Weights of a small transformer language model.
Size: width 384, MLP 1024 GeGLU.
Architecture: RMSNorm before and after each block, rotary positions, no biases in attention or MLP, tied embeddings, capped logits.
Training: 591M tokens, 9020 steps.
Each number is 128 + 24 x the weight over its row's rms, rounded and kept within 0 to 255. Layers, rows and columns count from 0. Numbers have three digits each. The size before them is the row's rms in percent of the matrix's.

# layer 6 attention output (transposed), 384x384, rms 0.244, rows 36-90, columns 256-383
106:099099107128096111187178074127086128089098163113146085114125129137100149106131206136112121123153136134112104124113111078165116101125127112128134148088126140118145159198119146131115133174086115152111163123183104159115112124161135106120133138118140139120189158120133134093168159145150105130159107108115157162109132129101109098121175119143142095113106144146112130147141120123128096174086
105:118164134115106140127118099126092142107100127142095131151100085096115118158129098110119108116084113160139148129110122114159141094101092133124122168159136117154137089094210109092112145122090127132140138129129152116100151117129124096092163152088147102122176124107085113102136123149132121102116095179107147126163101087105173122139119152172140174100143091121146133142132130158151118092143
103:127135107169129159080167146161140159146138101073124125143129111131148077148137132165121151131132143137159125108143177120169152153118104131113134135113091109100130130117132126082141094194121150141140119155150126135184097130105117126104117143195096130082130094067135094143115176127128145134128117177161139165104156095134127137112108132138125157142156115151095140134108128107135099130135
098:129124168079150144127117136116109124080133105140147119076134164118146133129154115113125160137129090127123130153125166151135124112107149128108123163119170123128135138148020106117175120128134198137104136104172160142142150142123123133134123142147132099099136181128147170114165102135106126129134115157118124092145156126130145090127111156121135138113120122129134093154127138135116117134128
103:124079152111139161151105106136142137112169101150108087141115157078128140152138121115106168151097086122122131123170099097144106119164152142156103141137125127121117105151059080113102153155098110149153105131154116121138132143129096142126072098109111112127139116120129110119114103142116129066130086141130103123108103133140103133106103204151146160139116111126133113106131083130104105148136
108:137189136105124136117144146110171137150127094171165092120153128081155118120145115085102122101127150115125117159124147132109111124120143164133149160129092108092106115156215156119117130133110137121096134147144101127120148113092146144165104139107150121109173139182084094124154135109110140124111101158158112150133152108163121129121146155143121143139142122093138152128119126104149136127107
100:146144105129129154126125131165096119108149167109138152117100128139155117073156115155141150108123095135084117107118109109178139117117084151149120161095129156155109117127071121179137147123134145142119094112130075148149135131095134098106148094146131134079133154132159087119066112155181164069096103103134134104128109146139099121108125115150083145072125111102119113140097146085118144098190
108:145150126155159143076149115106133162134133116128137133099144174125155111120136136125123111134117095164125119152090133100142136117121158139115122131125087092129127141120119133097111138150099156145115079145088122129091136145157127125153107140157102129092103121141170149156140079134141130152101091148157130157125120121129175128081116131111122125164125178101106130117089123134120119132101
103:110149108155149130175174121141094144180139195145118136129110110140099079145134167164087154132134126165086166123113115138144156096142117147102106138151135134162148108119209128126177126143127134144131126138096117111072113114170132128092145078111105122110175101097103116159124128135150099095124131137133199171125120151083116125109129135144147123156098118112150125120130162125099070124127
103:112107113129122158146129117136100137130142166130114098081106100137110110171146137108148154129136127138118121152116185137130101147099138095125119076091202114110149158132092128080160121092136110125139109099098142150155126135183108123117096162110112121110100132140122087113162115159128134103133121137133160066128112159133114112101086135114101101142145153156122127120130161086154133101150
103:131118156104151155132098110141181132140136153118130111149110130150116143121134122133104133128139132124107170131115134089102112146120155167092119128082130123098101164106185162137154115144101144142144090126141112116099126157144098149163173132094135151135103131104158100146137146149105127113138123097139128121162118127161134135138118156153151102149105101113137123107147122161142110153140
108:141131139081150130141110126148102116156128134143112152121139148179120117136100104085136101136139137158112103138145123098123132153118170116143070107119150147136109114132128060130149125149150130129102175075153160115183087178100142145144098156137123136161171121085128138128135101138135175122114157107086132128123159118166146124120138158144141120110095131107111146124184115134135135132136
100:097079155120147178132145113139144147097093097144147079152124131129148137123150138134168155129115106123125145133128140133108150117162121121108163083129099101173089151109044156139148180138083132119114138113139164219134112130162137117131092142138141176124087125071120129108148144110156100133118134160139135158114118122102108121103146148132114103146118179093108153140153139129124102119106
095:140157161127099126102131122121113148159158174102169119151115104117131102135107138151111064105163084131140071124116161104155140109119088137125116143132108156112106115142164150110139117070156126130153109146110132121157115122096122148140093127131109139141099123176141120162167091118111109143090099095133142069104130084129125130131114105144127119129084145120099096161118164109151078120116
106:127147161095125106158069113116125094132138117115130170119145130121125124135122169142153125128130139163096141140094115112126138155101123139117135153131139127153131137076180099129160117133148147117114135165106128118148139143131145140150157196166117093161102108187151125118115183128104120138094128100146140135127119126156124125099129165104110112140121137080155108112176138150137112148149
105:123137114107105125127177144111129137085152153104171104133130120136148141093149114095099148106132118123092191121147116093100112107153101069087146126157129090087109071098057112120133146093123137098125136147155152107137140119115137108126153112103137120130127132169149141127125112147098115134125144135127155124135131159065136117151124122124112118119131098149116100139108183129114148130124
105:143140131120118140149151125104120136110146065114137123131108163148140152111168117119144143156110125132106143117118129143122148124159123123155144121147125069133104142149102136146122153155138129104099160146113164108104122100183159150069106121119133118123141077117146111127135124119122143138178125145122166087166163104098152107165130121113106121147158143135076110088165143136116155118174
100:124136161128157118104110112131163137074130093139119122112118116108057150135122153124160131095125138115137093141118154114110150138146133159113155129090154123096158134136124107152127115113120113159180114110149085106108128110140119112118110133122119150106114111105084172138119153117164111108163116139126110125098117117137122104115147133151099079102117117142122162197115160131120128149144
101:138155152134124107133122100118177156175126163131161126145128107147134153124115098117162122141156142119084159122133118123116122108153162129119115151115151121109128129137130142107153110137118105122123118137116081124164147134149106112105095097166131116094123182107143145128108111067160102142152116194086165132169152164109139108174089151125145138132129130127182156099119100092130134141133
106:167175130130128130120128142064152145184119152133126100127129124190148134106114104167107161120138135139098148145078137087100126162138166103097112142139137084117090132128104135104145129150127138151099159131121127126150131108148066186190122118171121116114153120129154164150142117109136134155134145140125144069136141153109131161159128128158167145096109165104117141144138111145143118108112
101:150142087118156089116107118131207165129116118149139127103109122118137129164106123137166077111143118114144132113137102175119081169106092118160109127105153138081096093147109127123111147114139165143153126103168105156128166122144116140119140126099140119103157135108128166090111091117151137134115136112137089125099132131140114139139112118129200146118125135122105157094144097102093174085118
102:111108174097157121123104114127126153138127135136130157126132121112108107116123168134090161161111160154137105138127113135086161114097144094150101196137128175121147092126145128092130134139128120141109131149122169141133136126168130120132092057092130059154133118116133104187119121149103159110116136104121119100073106124093115119154127090083128103109095135143106141132140094115153144136164
105:140111118109138122134152163134197090073092160122086109120150128150132127140153164112144113134114094146182104117126109139120115131073121128115159142131100176134145112128080142101140110130132138135165147114131127124161146113145135123131134126083116092111147134135115125142110079122120087107108110117175068061095151119116116120114133106145118118143131117121118115158140140120113126124157
100:159165117174191158156111116093107111157144103147102141123134142120119124117141075129097129114140125127126170134102138123124138123150146147127114122107166129101161088128087074122119127130110175105170142095117155082101135135107170157114096119140131174126157161121094130108124130188156138160131089114117136086108143108100107154138165123124111157100169134092138174145162134072138127094134
104:174124075129141175121141101121093148128148169130134146186134116102143153118151153092105161149107105154108059126087159165184111111114127124172115123135127113122104120105160130153136160157119155159132120101147123132131108148144079122121098116111129138176113111130104106107175180142155112115098101139121152179164163127129103095158138140146147119138150118124134145160094151114114103125104
097:128097099153131127161081092112161114119144133187103085107086133130140136129113130104130103119082187136124104138123102109138118151124131149210115089171121139143087108151160158103122159094112188084130128166162126169111158108148148133128124110098132132130122147138134120104096136094164121123178155157164079092135157186139139109127108131123130135149143114139097116112090148092121108139109
102:126164158155148160157187138095156148188167146128102126129122112112093124124149140120141091112119124150149179162125154106120135127136113148136074143111167124113143119126122112142132183144107117157128134157155123152172123131138103105131167154113133111141121158138099098121103153119157117122141149057133147136147110122118123184115117117128141154138104173122134130135126126082148090135126
103:135112128090153129112157099152153143140152141150135121174159130118148112148107113100086151160131084112092114082095102130172124110137137151122100111164140123155110071175150130124084094142110103110128146069142115118152111102176118103114148195093122157170152131114121119076088137186136142161123132127159111117157143118118147089149135114140122134126167124140145165141118142173122102112140
108:100139158152088095124111118111201098124165122178171138108133139161138129123116168157119153130111134151119162108105144115129082118090133162145154102143152098123157124166049121129105139185165092127109149147156113077093140104134145106113098105122068119109093128137108128106094138131109105105101163182136161070078136124135109148115128115131143150110139115112112119106144121149115112155116
103:169130184167091118148106145118125143086137147104138114124122101176102147138120143126136129141110117142133078146114103145132118159105148166177135132086134124183108090125098097094085083134117138109144165134125131102147148131161172127144104153132124187101105135154163188135135140116135137182115101113142106134134151126159154106141122091131100116124162111200105152119155103140126089157164
107:139157089116111104100155151138115115116083103088128112132138143121120146149179115149126166120105102097163131149153146101118167134147111116136159181145096137112100091125225152123139073145137118144113143146147140143139116132146121103126135121096188097167144163136100111125149173117125169130097125122146125132121125108160177113149146131106134146105135129065119139123114125143106086116128
104:137149162121111145095118114158126150140132119134115156145188160165090166111107114146134131101092135102154143082105145141137094145144159089119098113083094150110107098136022143091152088111143124152123114129113100087127137121128154117139133135122156090085128165111130172095155117133129092131103109137120166141171096141091115109101121141111136111147128103139156141108106142085089119129103
095:109168149165124155155128148124128173147133112123118136102191130111185136145128112122126092145096141135144141144140141142128164118122114126112113089120114091123141122138115095090114098165106113141157110111122126128148106135141106128175135160159167123143155150153107143136162106151150145166096121114103112136146127159150110149145122129140088094071162115165136101131132137102113135183152
102:120100121111136103186113132086088179168179162114158122140148133111134142167114085099065105145138067056143180156139123144176141131118096108156145155089124145124109129157213114164108125109128119108151141120118133161155135146131110125106110137142165163123141092136117099086142129145131160108126112161135126146165071099135122145160141127083144170155136121104071148132133135152145117116130
103:164141106109146084118133125139096100114095115131103090139111124092144125102105144133136114123089151137149123142132116103144149106137144137151101145149165103122126138123124137087136106161121114141108106150057098102093125087133178130166104114154078169105108126119124106129118122173124121155082140146132108163144116105106110037133118171126117095120168133098137130139129109135097148145145
103:167152125118111077128122150154141146110174121126157117119104103127100131144122150146127131103131133148114091155124096154080104124120117103151129133137112138143173126130234127137107155132157069122161110131137132136140157145131110107169131157127130095128119123118130128121151176084131117151164112134137147173140093129130128168163161135149159143144125118193161137108100135104116177172133
101:149124060160111116102102177182089112134101088159120156166121111139114135154121125111158095120148148131120130110125140150124179164076149149122173103135144107154104131103147140126087085133115124114122090142117134165127144126107126139143147120163144139151122105114165139116137172159144114147105099102138118118110129118145120141138173133119145148114153119161089117087105105104125133130141
102:146169156130161147159096081145093159093124105169102115084121144121126116115149155104141106145131115111108124157158180100133113125107144117128127138136102112092113126108155133065158136112095147119109087136126119123076136124155106160117138112188115111108124142147129094116141111118130115143164070130132180112126151118152139103145090170122105129139145141136145107136142140164138136115100
101:099172145122136167126126107159076092143074133111142128136167111153127129100185127167115144094125149125110134103146142172119159112146135139109122127124133129080134144175161091126142121163086104106104104091086144076114157127146103095118075092129140123153115142098120106116130112131100134132178115102108102177122128115128095120149140123163139161114112130105097111129130118116128117097145
102:150146165107185104120105134117190148121087088126119175147092148135094124160134122139125115111118100112108128107147116105089160136057142120141104148144137162137163138117176094156128140115100141173133162100152160148122142118109171133101077118137159077123136149135089103136099133157117161120160155138135088101132109153123128150144120149095129103139130152155169149150125131162156116133133
103:119087121117133118137116144103148127143185091114100110154114103114125106102176128131137113145131148091111132113109153093099134119115118124093125147118117141195138132144104129172201154146091114110093098087078152134124125100125133119136123154143124114154155062148118093129141096116113116130083129126098161150114128132132120137172115120123154136139133175129143123159105104109121154123153
105:160136111144109098140149120130160152160132153133100119092139160110159123099127133166159143127149160149141102149145188118164129111131153153087116138138157129101097123064143090166154096098136175112105154153120128107101092130141138145127167112124136138110119163165142109097122155104129123090109133124133068195159142129153109142112098114140115138164152094125084158107146145152139158133110
107:137135143121184134102167094120094143070152113146123160139112139139127096133112148148143123109158103139160125174131132135101117120144131137131133115092086119125126123121121123125149138135149126112090129170123091171108133123099108116170146159122138120161138133117126115120160095102113074132101133145137087175115130120115106091130092094141131110098161150159172160121156086100111165099054
109:137097097112143118111103128101157110099114148134157121104121147109152089136169144131154161130126105123129150112119104131129135099097098146119153110117119108125087174131145131177095090147111125100109135149131125099113108135145086086127102141100133111153159114134101123118138092141131116118157147133109082151061144143116106127121113172129118176113129161110135121132109163174144119128167
098:117097115127151152142096146149120125132116131107121127121163084127122102109140153127145109168098121136132101118128116167122148133124134093165121132092113141135097117100047185093124133104142118117101153147143141144114095107129102134153175108116137105164169096113105143108120159140149132122103097150093148136122104174096144116099102118126160182129102142104165152150133100163114146146123
104:102111152150128140136101125156117115119110084172067117110125171096117130166165080105082132125131127130104116160104137125155149142129163114143134146123095116148135155133094108159122100140160159139122118149129161146146109077100097136159108117137185142118085159114142143150148103141140104104132123170117114132181120164120123142135152126120150172123123113146115157115125133115150135096123
110:120133062130134187152121144101123111105166141115132134117111126157094105090122139142103105064142081116066144141091081119155123124135147122090154140137120153160133099113101125130145130172153086126144111178129156144126121132128095145120158122117125107107107111129132111130099125097120157147139138122120137150104159124172136139112104117123130148108125158091145154157112107147140114166141
106:076133126121113160135117140139125157163164132111104114131114147164073148125128128078119122107124174120132147099102168095096091078137133116100158153127148141117091136142160125160115094127123112119142156090131136135133163120102107119166139084106139139095161117157116142109166157138102109130149116134109158150161132157127143127112128127125135121120117112190123106129154104088125120146133
102:142155106143122109155157109141139158166173103118135122135137170145150175157125125139109141127128104112115142119128151147148137130131098175084115129112149090116118071088148136134135173179148113137089111149121093158124130154116134128136095126144123108162139155116130118112058145140120122122117131141138142124113105085166149110142122108128127153111134166116143157113122091146134111151111
109:132127179122140194154112130126140116088134106099148140113120142150136101174115156109148069133135092107127128132110150151105126104146136131123169101182136109130120124148156116086133141131120098181157097064109100084133118117112159123076158126165109103120123093144129144123150153099137117118102143165116123145103111130139133190112150148139153176155117158134135134112147141083139123164102
108:161136188187133136123153143126122109134112112098115083093137140132155105142113142146100128146127134120094158136140069101118099131081093142108076106102144105137144102117076133127131164124169130173150132121133119134126177159127161131127149106165108104067144131103129115154132110100149100151099157086154094147119109112140145142138129126135140140151137107135131133137102131116132118122113
107:125099180101121128186146121146100125131146123118127137167114087119152137082113093122152158124132116130099109155131175128167116113089138160135086084128079093098139122107108148141158171137126141100142147152109154111132164101101079118196110099155125109105150141147124170159161134171133093134130167131138102120133089122142150130123091100153086095146168165144113143100106169150129165137112
108:118133148154166139115137167170145134147136144117119096160099120111113164145104129124144105126112090087142152132142130119092133172141150133148119113157103113112135099103120141168185143152116107144108176153145123170126145124081144181127095128161129165095129173096129123158154145113170169063173109139136126156166105114104123109119154125126153122119111137103086172136184072143146104122133
110:170109145137143141140106131173120124156112147118139131106091139111153131155091119119096107130124139145144139080154152109123115136084088106150146150143119067137103117159095106175082127135129113116171116148097132125119098132184118137127112110111123103152157117128131133098120136120180124124111136139096084114061160099143107112097112113144113080125143101197117156127105083141086139134133
104:119126102171106136159122147136113134117139096151107103128149135131109155131095141157125138130122132100134128128115143121151153092124150119128141107132110144156126099082138124082121135105183130082183101129124163121096141162109155114154140155099155155145127118112131134152129151161111111152124098158098078078150175164143146141146118137121124070119125145161077112094080127140142139152119
# layer 6 attention value, 384x384, rms 0.0722, rows 37-90, columns 256-383
100:123083114109133112111137163184118100124117095144083165183140113074126184161135113154155092150168157149106121099099118074162138149101125098139159123137117129102130123145143141147145116147144122115105146122128184163117146122128123097178118128121171111100071075106122122161116137139136168131121115115166143102130167137097121122129157151137127147143104147160111119133128093135180147082113
105:102163124179146141119111131145127134154162091111111175082150144154132139152137135135124137084180155070175047145133131154126128131134099129149090127185118112105106084076117117147109119115104155148163158141129169120150128130115094123153136086140103148142091162109193116155143117134135172114099148112122152104159131141089104120103125147087121119139118136122116150146103128152110130160142
107:151105087138127127119117123068176147124133116172149125092144130091183114127116152136146122123149137131138128147134141075159142118092112103121171137142130118123148160142097116155125138103109118145129116130095179091132130109148150104157132139102112143130132162134115093139103123121065154105112135151118151132114094142126147152120117138105160139149117150079132149116147116101167146139156
105:094122119126173124183169126149156127124130137150160124137132115123135069145166106141108102113131134117114105115133076171160120131102113105148152119120120096164105094120108146142128144133138150061128143108108144118132074162195140136110141145168108152118115085086141147120174115122158112135100141138126106130149122157165172071139156130078125107122120148104144141142156104155160149123120
104:135140144100099126134144116144117107073168105131127131091124140085114118137104141161097095134130081116150120122140120139134136148138123129110100127137166145102133144118146120135100167106162140186137121091145166122134125146119133138125124141132129155084103164131144090128155126098136092160134103108140103131154095123101113127130140119142133095172159132120138083179126095122139120124126
092:132153150140154112122112180068132163156124099147152140124090103138126147110140089128121137148142135140103134175088122092140133147141157136159117075139101144066118137126103136134091100114144121136162129097137163183097107176140157141132126154081150090077091094150120165149116188166093152079153132123152126097110121122120094113137158163117081129143166121131111123126119158118120094128158
104:129151139154114141146135091159178120102103138152108136143128150140122108133110125109138124118101128121129130136136142136117148063109136164158140125122124142115103068122137131118142134135107150131096115131137132132137158120111099119138144102178125102162134116121147155144144121154178136156067119159089112116164097157137133176101112107119084098156134113115127145134130132145187124109135
107:129157117152114125121070114158128114143100107121091155112117169096136117110134126126101145095121134079123149154087145103122155114121122111159128167128103124147141156094127145103065129144116060130153133121118099110127126127128093111149134118074138145118124144159126124154141116141082095119122116138118100114132159100141102147132118136078112128125145099158075140157071111153158099123126
103:139162136101136113170137134092139145142129138139122131148164102126208146104169085152157106160117093094141081135149139106173158092123140097140113115128149149137113115158111098143104131165147132097116101155120111177136122056164118128122160147101119094131163115106156146113133145132165147122125126144114108119126107119152127124169123153093107147085144099125089148115155136126159156105152
104:140118142162147117128123166155093153124076132132158147125132120102122127107128105153174098132111142099155139107119108125137099168131156158109114121136112121149132125125134101169127164148122121130172127126108102146136139106126081113099122120131177107146096142133117142100096127134153109151167164095095167116090124142117137132119102140205055153118153154128143142199145130119129063098128
108:147122142136129176136177125104107117135117122154143132098149122177143142123171180141142145133128135128076111124131143150110099136182141088121145081122143071129094177134113102126102148132110103099148146140136135115109083120149141151115134203140144138129112162172084163111134114152173128125129154141159189137109132130144095098114098125101098124120089109144081134101101180090138102093121
101:125153113187134155178119146111127120149176114116119104144123130129138076144087132103162138147127100153127135140103111143152151132149153103139140104106118129097134071135105067145129123157136152106139044113155123113117116104161113157146144076137131116141109104097176111135159148131132162126097171115112143113131108103159123105095115154151154121091117092132124127099137132162171167141134
096:113134077109147144138138123116116148128130125107112137168184140138109125116067155133126157080151144104138071116093129174094096100124121116132133131140131183166158133109127132110146130179047103162118141180147113122127129122117129142108111092129157112124149122098106133144128103124126120138126120132154158119163107129093146169116117084107127122157181115133108133153095136121108147141097
102:164137081146114129141152118130148122115144117194154110142100093121158095089148131152097100137093114117156156107146124142115104131113119104092109133123138140154151115173156106174146149135143119140087108108108099129121143140087120115139091151160093096097127123121145127141073126100135105136159170122136140116090122125095136140131125131134148136135078158140139115087098115114125091160137
106:157129145113130105159141124129134134122147130097153121150145127127173167127115080126112112175116140151131122122128126141132125146144183094139159057114105154130104136148095062123125176140140131149129141147095121099115119103146150165139100139114138120145158111162089093111157135125140133121138082142120109149102136117099183096112136086133119094091158151109091079085149136154120107128161
104:144136139137112117133156092104123153127179179108096110158137129129164124173172137141104141150069117158144153091112119105121124145140171097071115148102115155155145117157139147131131161102140123074095127126118113113132164112148138147149134119119117106114111114128114094095136129083161142140111177100157114149107113147114115129105165140132111125110100142148141170117124137180116155099141
098:086104137074143112129178181085106120160154125144114151108156115136141094161127120107116141126123137149151121120146152114120166124072125100150134122137154149115101111137128162104149136091148091130090140148104114127140145131120131123117111146132133104110113139114137106095110143109089148105105174116121111124166129129112081153148139160137115144130126109117138108092155125116133140127090
097:154141116112156132148105119153145099074114174133142107145140167118169135160158096111120089178111103055119087135110126101163117117128117150146110122107139161121085138126132154138133173127136123136142106131132131098109145114173128113132127128123131154164155191133120162139124167136134110101078124139139125147074122155135121144152145127120131136103121165111124146128130097094140122148103
103:128125106142166119104088102109152136109150092162158119125102121130128146140145147096119123162086151134125104108102129139150163113149132164116137100132103131112123182113112117129145120189127128116142138136133115101136183135114149122145129130098096145146119186114132187123136129134109111105132150119127135140091162123108090136089103151118103155125143144148139167146123170069153117166156
099:145138134135127133105080170120123131146110151084126141127103091116126133190136153115136121172117128115137106188176104150103128147151115108118114120105160118111134148127113096124124100071109153133147109133091140113155110122107099152129091145130132109116165158103097151164135150142165092129130152143125153129166107121123120141167131111147120141157119134143140136115147161157179143086096
102:088140079123159136133168135122134114111148125085138143131153141105136103155165137160114104104149140113135144115133108146156139122146113106092139124112112124142196130148149159137097128157127145109108102141117150112172107179122135133090128124126139133119107149137097128107127103129093119110110143127142139068129107141158181133103089111162168107142095162114131182129144125156135134149099
104:157123120110189148139100134143114125119108118167108131087200102132141125104126113153157112129142113126168135133104120118122136122146123125102140100169132123124136114146095107119110141095143156158101130096122137143138099148170153130112128114123124122154132110140145114117121144089155127127131122138126163088108118125115142142117162130133212141118126136120135112111128153128091122115178
096:166109114114097108127127110111127108140160077128132143173159099119149145138125074163185133145133158162087097148138145151125100109132091112128084133110157086119178164138133107104090124131156117146125132115143175175138117078126099157133121101124108126090118170135126124140105109143079182113110125097110150139134098179119135094148135123125102113142131137115121104135133124119152132098146
101:122137107174085112123133138142116136133072168132120169091099137183132125122143108134125170087125143106105153166086134103108138130144120176114155117132110136132088114127152146160181119189142157091107152134128138096145132109109135128113093124113103142131146151100180124098156139097097100071119151088089136135114119123120117111138115117139111111150136124134118127133107109143101141106137
095:149141139154064096139151118150127114133089144135155091118144102110144101141126138135135147164110109115117112140136095105117138122142147134111140153126129089145135119152130110137111109129138121136125151104116126160121132106110158135118126118113131176130111143106110165121099148161116136132127173138131129093124134154093135125129116085100100135107087161150174082140187106127077207140165
099:147120144103131099117099144124158086155133115147132168129106135129172153116132117141120152128127139103118162130121138135118127134158136097112108082142154131126168180109106123097131114080150087119145145150117129137145157159136120141103145149178082149119150116108193191118154127130140153135131108139089140104129122099112165172145147106108166104141156160149126138161122139141138168130141
099:127106113174136120144105125123100101118083146075092145146121140113132152106164091160108128182132136114107080177143150126124141111122180145121138108120104121104134064103146145131169125111104114130145138070128100109093093124161118104101162108145156158106166124134147102107130144111147138177109177118140144134101132148142120118121148160159088102147126076140118139110112091159148138097133
103:136116114063134092127119079120153118125131151131152148120138121121154139158137086123163114180139104147175141155119106085103141162142126124137149124173155101133126123097113075145156128133145154091136170123094178082131177132105100123151084129181142087111141118136134121146149124139100119128136106144109121152153100145153113104113130115134124136087143103129121123126120121152116182136133
105:141137132155125115101141131164151106164131094128146112162116114110110077147104151113074134128138119104103108077121157109169142136145139094120118112130148078126117127103102141119176146123168124104092089162174125113113110100129156099160142167131103106155119167100116118095123140122121126103106120136141142124107166122105139093129105157125161130134153131107133150125148145158137192135102
100:137150165112166158092123133131109144119095128119160166127125120141103124125147105145177146123134152104090103128128132150159143144155093164115093141108107164141134084106148158110147106122181147116132131129113085119128162148092142099092119103104119113121086117134160101144111093114134147138136135077163124128146134136126107109137101123131163109138113149143155135147123130166129142144140
102:108105123089096150114123101125137172072163089130118130155161128124142188175141124143158154162106099110083094116123124105131159087122123143142132139109152111151138143112126111113119163066114168138159147116116140163134157109159144132156115103096166147176136121081176130139130145115121110166151119111099141132126127135112120122118122146094178113144172140113158118071164094190153110140124
094:141108151113114145105147114176136148119130101126116129145101149190132157135100145149130161167119110127102119141157103147151142125132115085098163141149132155130076082118131102091116184118119119141112144132173124119138118099081121114100127160134159153114135161103124143124148104118126127135141117134120114107111133091111123133123096147154134182153175140140123145127125182158129119100112
098:149112142145141134112112113145097114141112133114137161116099133075131155082115095123142138174146130156116083135122136115107147152162135069140094127123074105179123088116128110121150129140130108118198172126168118129134117109123127169116108138129123093128108137105135153170082106107140107120117110119115186146144153084092088119139139107098120081174158147136107138119122109156136129105066
104:120166116128070134156140155130105121124148113100124131135113104097070117169127100120161135147146138130128112129133151144081079140098090136103149133092095136122092147133159112133116138127181112151124125152124124154127095105106117125093163087171171074083140158128161146142105107093133121129139154134133124119168138160146188148084110130102146123159108131138109134168103113080110134134142
105:116137084155127114128091154125138122138117110155097123178093130128082149121126088133109124132133123160148145132118090113079133168137134131116127132124135149135118132128142181149136148140083127132102108130157106164113108100103132077135109127090082108122119131079148116141110160091113084118141146130109138107133139098096112156112097095137104084136103135153127136149095132131099104080075
097:127159153150162135109122102166099138138144124130101131155120113119125135092101102140153146143123122127172156122119129115118075085123141152147139144124113115095181122146114158114151100100150135141124109122108112156112077135096136128137095137145121106177134104138147131097103146115143117132100092148119127116173128069150137111129067151164186098133085139092129134143127131144117110127164
098:104135116148086105140178117124155103147110087145135130158120158147117133131163122165135132117096126113131096181111123080105100117119080091149107068109151157140078135128134104154109105101093101125120133182141127146155143099163131157136172135145161138137095116110115106114165119152140110128177094148084127122097112160112097123136078148131111161170113169120119111166109087097087139114110
105:150149175154167140121156157103098141098103101130126145108115159080102081135128113100109121106122175095102138123125142121130108139124118159170135149140096131111120126133132182118084128146165131086107143138155122118192069150155112120138168132155123138140129107115143116095124105104124128127134114127152129089124139123135116118115111118119138128144126151122161158155161144076131128147130
100:131114117133127121149140151161094105100104119131171087162130098112112089126115120126184166083122140144082137134124158146134136129105116118123135084110110144099149122125153092129143140120097154114140097096099155161113090133108129139099152140137105142116134135158153081165109135171138129145159086108144152121132124142128119149097108117090160110155100144168143111154116115114084123106109
101:124156098144117094117090118139163145149137114138096103096134119159147144119135132106067116167099141111118118128150113160169122143142143116138107135166153105147136188133102152142070132140147149141165172115127095139150076152093134181127138156147151107140145138125120118105174126163129127142072170128135137133085102129072125152118156159102113137120158101158189096114124162104160126158161
101:100111150133157176127101106158103134096094106125116129093098150180109130122104138145162138187148142111114093135133108090141122165150095136151147188117118119124150108119141121112138161129102127121152138131101140142183125119166116168097085196095146093142154089149127142077123153136093154134165129108099096127142135123126147176157144138124141153109143137119117147082140094086125118132110
099:082136123125090096111123108148164131129151131086097146143099182154109174177093129122125110161101146147133096093113122098116139142120126159143123148168115122130136160116127142091120107123083094136135124140119113120125117113137125136126130119168101159119096086084100094124114119153122119122116130122126127176141096117142148132130107114138205126131111082104135095104155109144096101145089
106:132209143149113150139097128119139136151146136136137149144109116087113114065138081160117086122130142142150092147143129136109087118134086151104144107149126140141099138134134083131167126148137113179109186112126131126129099162127137086161139127175119111092122129137114145099110155150076135129089122106138112120128150079152146085127139091128143123130094105118099126169116078117119092149121
102:138152117166145153124104152172127148119130142143091134117142185126132082153118127119112188132134134150097112111142153125175111082123177149169159091141111058116115138127069117126119118093134153115082143048106141102136147136142126168142114150153107110095141143128107147142124139143097122138123117122114093118135134120169173101136135090145149078090111102118106150086135095098115174100108
104:120165149129141111157128087148132124102102093163145115114149121144092117155093112185170184142120113163167140119133145140155105141147127110155152160118154110114138116145118117083160139125157156079126152112129150145109100164146117155141131098083098179101130144119144099127112120188149132110131140146096117112127110090094153120138122118151096136169121122103115147151144152155130195118122
107:125139136164125076106099087104119134131161146131131092143126153166139130125134134121093112138106167151113155132112097101137130116132096144173148138088131109142180147115124103121122176142136168153158145114078128114125140120123098092110115151143117148129113141106131089148097141119123140105132145152115121111123093111108150120130144109129079154136090093126129066147126154138176159123164
100:107139166143095073091137136115104103123130112095145117150124091162121145088092166116150111127184119132105126168109103103140144173127165137141118125194113138147125128115141172150127160150159107120182144148119127107113112155106144182144126112152128145121162115105136167174139107142135090144145140145120099137109148120144074133129140084159112110148141087101091146143143148130129125092103
096:097136128146146137083121153142193170077144147125150186121061165118115117121139107111134127118177141109118115130144134121124119111185093158131100143155156078145119099090145148103116124107142105125114129126147097126117180136142155144135096143165112070131121085112154080133133124113154114145117154140082149125158113140130135122119172105139095119157072086131129116156137121135151164143140
107:107149144115165084130135119137132144135133134155143141157139147116135147137150121119132112098122104099094128114124135112105157150077109141147143128121159122093134150110124125121141092120130148101161157149191173106129136136131108101123132113117126139111179114108160115169143098147136096091095160201141142152128129144139085131112130128126110143143110098139067106102146124119141124118136
107:112132103135152132138176134096190131141155103135166102143133095136146151122124146117074141146115130109157116127154117173163122168155147149137093118096138126133123139151137141079128148100144126156117157119110154120130173130103133106132146125121118165111146095137142094126116135093137165182109052111145137153184092112124113103131156121142116182105117144158115134121144143124116155100130
104:124122060143069143131101129125115116144132159161131109146077143138131150166078158152136134137158122150059143135126145114111129171135145105116122090123129162152109070122131121118094101103176145105082126127152108112119093119136148136093126177133168146122171114118138080114126092164099153133113076077130169124106156098120156109116140145150167154135143107146107132136126117115107167133136
102:162089130123149119119166138143122126144128141130121133104124163104063110184114119106112132122176155124130127126109128111140129116106148121106107163129113139145129090107125125053115138093174144105142120096122145123079130155110128102111150095143106129116127105132133166155161148176132137113121117104141115109142128143119112157140119096110120125141138153152133134128137148114122148158085
104:099144139149105106125136121121122177125093144110130145155171131149119138172077111127117094159130149169116091141097095169128145122140160129114130120124119129102116125134127162110167091080141137116086156134131118152143142095130089140111147138101159118141142160135124114047121132106123115098104131145109097153137122121110144141171140159148127092160110122123153105118155124080137145125092
102:135114105094119128113120087142094141116116115135096103170107136118161148158130059149150160105114154142077133114155096143123138163102139107129138098070107121147141120141123157112118145125159145102114128164116133150162116103131184137113141131111139109183123133128145125107137082136137188162158150117156170115120106142098133076094142161163171119080126145121160137101139133190119144125121